Part of a small language model's weights.
Size: width 896, MLP 2368 SwiGLU, vocabulary 8192, 96.7M parameters.
Architecture: rotary positions, untied embeddings.
Each number is 200 + 40 x the weight over the matrix's rms, rounded and kept within 0 to 999. Layers, rows and columns count from 0.

# layer 3 MLP down (transposed), 2368x896, rms 0.0125, rows 2185-2204, columns 224-279
203,195,226,276,223,215,216,238,191,148,195,247,226,183,194,195,235,219,190,218,231,241,191,164,183,210,231,178,233,154,260,148,306,181,234,169,206,247,156,179,211,194,239,171,221,230,208,170,217,212,148,123,243,243,137,122
195,205,167,244,224,175,203,203,119,173,152,224,207,218,171,259,202,165,197,221,188,213,159,203,198,183,204,211,181,305,250,156,184,155,169,213,213,157,197,326,185,176,133,168,199,152,222,275,167,240,186,255,172,218,252,150
252,233,182,218,237,196,194,159,190,191,211,217,225,168,190,234,136,243,236,196,141,109,150,123,291,167,171,291,250,176,178,233,118,177,223,274,198,200,177,204,168,246,227,217,163,233,233,210,207,188,191,154,174,221,177,210
153,175,228,212,234,288,144,183,234,231,323,224,150,207,259,92,197,110,179,189,173,239,219,235,258,203,155,121,171,206,238,255,254,223,177,178,152,217,276,129,205,231,171,256,142,193,144,140,157,213,223,139,247,195,254,234
210,164,231,221,182,145,182,159,201,262,147,221,217,159,188,211,182,179,158,211,198,214,181,155,211,198,229,205,210,201,156,216,209,142,193,223,173,270,197,192,180,224,180,195,174,166,247,235,172,183,213,187,194,189,208,224
294,262,205,214,203,176,205,182,228,214,260,186,248,189,200,167,162,251,228,160,187,215,195,155,101,181,186,150,195,139,314,153,313,134,166,193,195,161,219,161,194,200,190,245,185,167,298,124,178,184,253,188,226,220,185,120
211,159,107,146,196,167,211,137,159,238,228,291,241,232,222,179,201,182,259,217,202,217,166,168,158,169,215,212,201,189,226,157,165,142,193,229,195,230,224,195,196,167,210,160,147,192,200,209,262,175,267,202,154,163,188,200
217,217,228,199,189,173,206,206,201,217,149,169,194,237,186,255,189,194,234,239,181,205,220,255,180,211,185,221,168,135,217,257,240,226,125,201,237,174,179,203,276,233,234,202,181,188,208,176,236,120,157,199,220,200,218,210
229,257,199,201,218,172,222,216,185,117,181,177,178,198,280,211,103,199,135,157,206,200,193,200,175,286,185,213,220,170,160,257,214,243,239,156,127,212,199,159,213,171,131,146,195,254,165,181,230,175,176,185,233,197,199,173
149,203,203,203,197,188,92,173,234,275,208,77,175,159,282,285,137,258,152,204,271,339,99,99,223,280,183,274,167,204,265,144,151,234,231,156,223,295,151,229,166,205,148,172,205,200,110,161,187,262,220,361,214,156,188,263
75,250,250,188,263,156,259,216,310,139,143,198,219,201,230,185,200,236,118,177,230,266,169,233,197,272,202,157,232,228,228,159,181,247,125,106,189,232,162,237,168,120,205,209,163,225,175,185,192,90,230,208,224,178,187,186
200,77,256,224,146,220,301,178,123,224,164,184,97,183,170,184,244,231,164,231,228,194,152,164,137,180,182,271,282,196,287,180,160,129,90,162,184,144,206,176,249,201,122,202,264,201,183,228,252,172,230,226,211,262,194,186
224,210,194,191,163,226,211,175,195,208,187,187,139,201,227,190,256,244,230,275,191,224,155,246,195,176,215,116,202,196,124,163,207,171,182,236,197,173,168,219,222,203,244,168,174,167,207,198,180,136,236,232,206,220,190,235
244,227,165,216,180,176,200,185,257,206,206,224,195,170,183,249,234,139,249,236,267,215,179,172,183,214,187,135,178,211,188,207,156,210,226,180,240,252,265,182,168,151,156,256,216,167,97,184,182,138,162,261,207,202,167,169
186,193,187,149,194,194,213,203,171,238,218,211,193,191,205,165,202,220,241,190,183,149,222,193,223,176,149,193,166,236,212,283,188,205,215,172,154,220,176,232,220,147,156,223,182,223,172,159,254,168,227,235,212,142,219,198
189,251,202,189,214,203,182,208,229,220,255,185,236,185,190,172,263,187,156,197,205,196,203,181,201,241,210,155,173,316,189,133,232,213,275,243,233,185,191,261,165,170,155,149,209,153,236,217,183,214,251,103,178,143,156,232
154,186,282,222,159,243,208,256,251,234,256,202,181,247,243,252,220,217,203,226,171,195,226,210,172,126,181,232,181,197,232,216,258,175,182,238,236,233,186,160,214,208,198,158,177,179,248,246,176,168,163,218,174,212,209,208
220,170,199,194,220,208,172,178,102,179,196,202,213,191,214,195,224,212,220,179,239,212,182,163,227,191,194,245,218,181,192,176,217,154,211,164,256,220,224,170,173,225,260,213,185,186,196,165,188,221,241,149,213,189,225,188
180,145,262,166,179,214,240,176,208,217,170,168,218,205,189,190,207,230,243,157,260,228,252,210,207,215,150,175,193,200,177,173,170,183,178,219,205,149,130,144,186,176,204,262,244,222,146,172,210,124,187,139,206,205,202,183
168,119,164,267,170,242,194,213,257,171,216,100,221,186,194,289,194,197,253,143,224,140,250,213,160,210,172,221,221,177,206,278,202,236,160,263,190,193,171,167,222,181,194,213,212,200,184,154,166,234,237,222,174,190,176,239
# layer 3 MLP gate, 2368x896, rms 0.0164, rows 2186-2204, columns 224-279
205,271,229,235,197,178,207,215,181,254,189,168,191,177,226,186,146,227,282,87,219,184,162,282,224,272,257,208,196,201,299,173,198,179,201,213,173,241,155,240,238,230,184,260,171,118,158,171,103,294,182,202,194,178,137,218
257,209,143,197,182,173,204,230,218,250,232,272,197,256,173,231,171,223,234,217,88,190,224,220,240,180,246,252,218,221,185,205,222,200,263,179,245,216,185,192,208,205,158,213,198,210,169,179,182,141,236,204,228,216,144,215
243,194,209,225,189,198,273,162,161,197,168,171,144,180,217,143,209,183,194,228,209,134,184,165,187,238,275,171,133,232,283,229,153,169,142,149,153,229,241,195,201,257,71,206,177,176,285,189,174,196,261,268,238,210,227,292
253,245,242,238,155,312,229,232,211,204,212,168,249,204,222,197,195,251,245,171,155,146,171,209,130,234,181,197,189,166,252,186,211,178,177,116,216,191,259,164,192,122,169,224,236,220,182,190,187,266,269,171,174,181,202,209
173,268,315,151,228,217,212,210,203,141,168,244,260,218,176,220,326,199,265,326,202,234,164,204,191,244,208,234,137,203,259,230,142,237,268,99,127,306,269,168,206,236,228,160,237,140,147,205,169,266,142,256,182,182,209,208
147,212,212,218,154,215,194,231,165,237,191,262,152,184,167,175,225,173,175,94,186,79,207,208,242,203,230,261,265,213,173,196,200,196,236,164,215,235,197,185,171,264,125,167,145,207,199,198,172,221,192,195,178,209,275,253
171,182,142,211,180,168,256,195,229,174,214,223,212,187,166,203,194,192,261,126,165,180,195,193,162,218,134,260,187,287,178,209,208,178,151,231,252,227,165,162,184,186,153,166,208,256,170,217,215,234,234,165,192,162,204,214
262,308,221,88,266,187,214,179,226,142,178,215,251,159,215,252,185,254,201,184,220,151,140,266,216,218,172,109,159,173,143,159,210,188,217,232,140,202,134,180,181,187,126,173,202,232,101,175,191,157,201,291,197,193,187,181
140,234,155,262,145,187,213,206,112,260,225,169,252,223,245,175,139,247,274,224,292,282,175,160,197,237,203,262,242,190,269,127,177,175,245,153,220,189,260,132,221,168,153,165,224,183,122,280,247,285,232,384,227,181,143,231
178,183,161,251,148,222,222,167,160,226,295,222,287,179,247,200,240,254,230,217,282,216,154,140,256,184,226,224,187,193,219,203,225,196,181,165,206,187,301,136,225,186,104,130,157,194,153,216,136,245,180,233,184,160,167,174
197,207,207,215,153,258,192,240,184,210,153,180,206,150,141,217,261,199,269,199,167,163,211,169,162,195,212,158,262,177,253,134,128,150,162,159,268,152,264,196,175,187,178,203,184,160,196,203,252,190,174,178,169,192,182,207
161,263,204,161,191,216,206,187,202,241,244,232,175,171,235,193,276,220,166,246,138,193,236,186,219,222,179,207,294,188,223,196,236,198,162,190,217,120,193,181,198,197,174,179,174,248,236,241,183,170,240,234,216,172,276,197
159,246,213,189,166,202,155,249,229,185,178,219,191,188,169,272,226,201,190,171,210,179,218,150,185,224,156,199,201,227,208,149,158,206,263,213,198,247,230,182,205,159,256,239,200,161,145,238,219,132,313,233,213,176,195,237
268,232,237,172,220,219,220,193,216,213,180,205,194,210,201,205,245,188,250,143,220,255,201,217,240,202,175,186,225,130,208,153,210,270,225,186,191,188,255,188,248,220,133,173,242,186,155,190,176,148,117,217,191,203,205,230
107,216,238,174,224,276,188,263,294,237,252,258,189,275,193,185,206,174,183,219,164,219,153,187,162,240,257,269,218,227,220,152,135,318,186,267,165,196,181,240,175,232,205,225,232,129,195,188,204,203,229,189,224,253,78,198
198,138,229,222,192,230,202,169,223,199,192,238,180,187,227,140,216,245,163,156,244,207,191,236,102,189,232,188,195,218,188,229,172,159,174,195,181,191,158,240,218,197,287,193,162,201,221,200,231,233,207,154,150,243,187,243
222,237,241,206,178,247,194,211,292,201,179,255,239,198,241,186,198,193,211,244,217,195,237,223,198,195,195,206,236,189,203,156,224,223,239,149,211,184,189,215,185,214,201,189,118,212,245,160,152,177,224,235,179,170,192,250
111,122,192,152,202,179,187,168,214,184,220,184,219,246,154,192,174,224,167,207,156,207,189,179,214,183,171,166,192,171,231,271,170,186,145,208,179,183,250,200,162,197,146,181,198,171,251,215,162,185,198,133,214,227,166,106
143,189,156,178,197,178,210,228,260,238,226,134,180,233,160,284,229,213,203,222,189,193,229,235,196,230,169,111,187,159,206,191,211,225,227,278,221,218,162,205,155,232,124,178,198,171,216,186,124,266,265,217,143,188,150,203
# layer 3 MLP up, 2368x896, rms 0.0156, rows 2186-2204, columns 224-279
173,210,181,155,159,270,176,189,146,230,112,214,336,229,196,185,167,149,192,212,161,170,199,194,200,245,156,207,194,228,266,189,151,126,197,202,210,211,191,192,224,177,108,227,186,176,165,181,196,227,190,204,129,240,251,242
215,238,132,273,239,141,144,243,117,187,287,148,97,197,211,290,270,186,207,193,151,191,192,185,254,150,248,250,202,214,166,168,231,227,208,292,200,179,150,231,176,144,235,237,189,237,169,237,207,120,205,267,266,276,230,262
211,205,178,223,205,225,189,179,295,189,198,257,124,152,194,139,122,222,173,224,218,133,210,188,242,183,208,234,209,260,259,204,183,148,271,182,148,258,205,213,321,183,245,219,245,206,200,189,232,191,199,179,208,251,220,248
224,276,251,225,116,233,227,222,192,194,210,161,254,213,198,180,150,234,155,211,228,162,172,202,174,182,256,235,172,260,214,179,206,228,243,222,210,291,189,240,217,193,125,221,142,164,199,202,169,236,160,133,238,196,236,152
190,275,260,140,180,215,202,229,185,237,204,108,152,204,170,201,73,229,217,121,211,164,242,161,231,185,215,151,222,296,231,210,221,208,219,165,196,215,192,186,189,220,168,247,158,242,241,151,150,211,236,190,154,194,175,190
241,129,250,126,127,177,204,188,235,199,202,168,199,230,138,225,276,235,181,143,205,258,199,181,204,193,155,187,195,225,160,269,162,221,233,290,129,187,191,117,140,196,117,264,221,158,236,254,259,201,221,197,253,195,217,152
222,210,227,186,226,204,253,211,234,232,156,212,180,151,177,184,310,218,116,177,198,226,228,197,202,233,175,271,166,171,210,249,161,181,220,306,255,127,263,245,210,185,266,155,238,216,186,215,182,185,184,179,194,199,267,209
231,241,191,269,239,195,181,207,165,195,152,177,181,203,215,180,140,174,249,220,213,186,255,260,155,220,206,194,299,276,160,229,151,135,245,231,164,241,182,163,208,220,198,174,259,218,168,185,214,180,159,214,233,238,180,187
285,232,181,156,186,184,188,216,210,169,170,260,176,228,390,173,217,225,207,281,130,172,208,317,208,130,316,112,148,203,231,407,314,178,164,166,206,173,121,149,203,219,282,156,201,256,222,167,182,198,210,164,103,226,145,118
126,258,272,214,207,120,193,189,172,159,167,167,192,236,216,86,135,193,231,216,229,194,172,272,182,199,203,143,281,213,226,243,166,164,193,213,217,222,229,109,121,103,160,203,200,153,170,201,184,224,197,138,190,196,222,227
235,195,214,236,178,237,126,223,175,198,169,111,164,201,185,200,212,272,139,184,208,188,225,204,172,191,185,227,249,242,226,206,189,99,212,189,216,190,199,143,284,200,124,204,171,197,250,205,220,184,231,264,202,289,205,218
222,220,173,246,228,205,207,199,141,242,288,256,214,187,142,179,188,231,214,163,181,186,218,172,263,192,198,211,206,137,177,159,184,241,160,234,245,173,119,180,116,214,218,232,229,228,218,191,196,139,238,147,192,185,193,185
257,191,198,207,227,189,173,122,211,176,172,120,215,186,239,202,162,245,271,214,218,217,227,268,238,194,277,210,153,253,201,130,182,127,215,267,227,185,161,199,186,133,254,166,205,249,189,222,217,195,188,165,225,246,157,232
178,229,191,201,191,148,176,225,200,207,163,183,281,239,201,210,215,197,204,179,160,221,198,219,174,172,197,230,129,136,187,217,190,200,212,187,279,250,180,245,157,187,185,223,138,204,208,260,215,154,238,133,169,192,201,190
217,246,181,190,207,220,184,215,185,193,209,217,192,245,192,194,237,210,157,185,139,233,220,210,127,272,209,174,197,238,190,73,268,212,197,245,58,192,212,246,182,191,210,211,193,123,239,206,216,130,252,137,274,173,158,240
107,186,195,179,195,155,227,193,210,181,213,263,186,216,169,223,247,179,187,215,189,217,170,203,211,231,164,244,223,204,146,148,244,171,201,200,154,183,222,164,199,121,200,217,210,140,225,201,179,215,240,243,203,232,240,181
248,196,187,200,251,177,164,156,122,147,249,211,163,211,223,182,221,232,181,217,179,211,198,135,261,235,162,236,207,213,226,203,197,229,207,242,224,212,183,188,192,215,255,217,196,229,192,201,147,237,148,182,232,242,158,234
177,157,119,194,230,211,207,141,206,212,232,164,211,209,188,196,160,166,263,206,77,185,129,203,186,247,254,207,209,169,257,179,220,241,257,194,142,244,184,151,220,248,155,215,207,149,201,208,191,263,166,232,249,192,203,265
207,175,143,275,214,232,183,226,258,264,229,235,160,196,249,211,136,218,230,232,193,181,197,204,176,230,213,160,262,197,230,240,190,213,299,260,195,253,208,192,171,199,169,233,186,194,190,169,105,186,245,186,195,179,124,185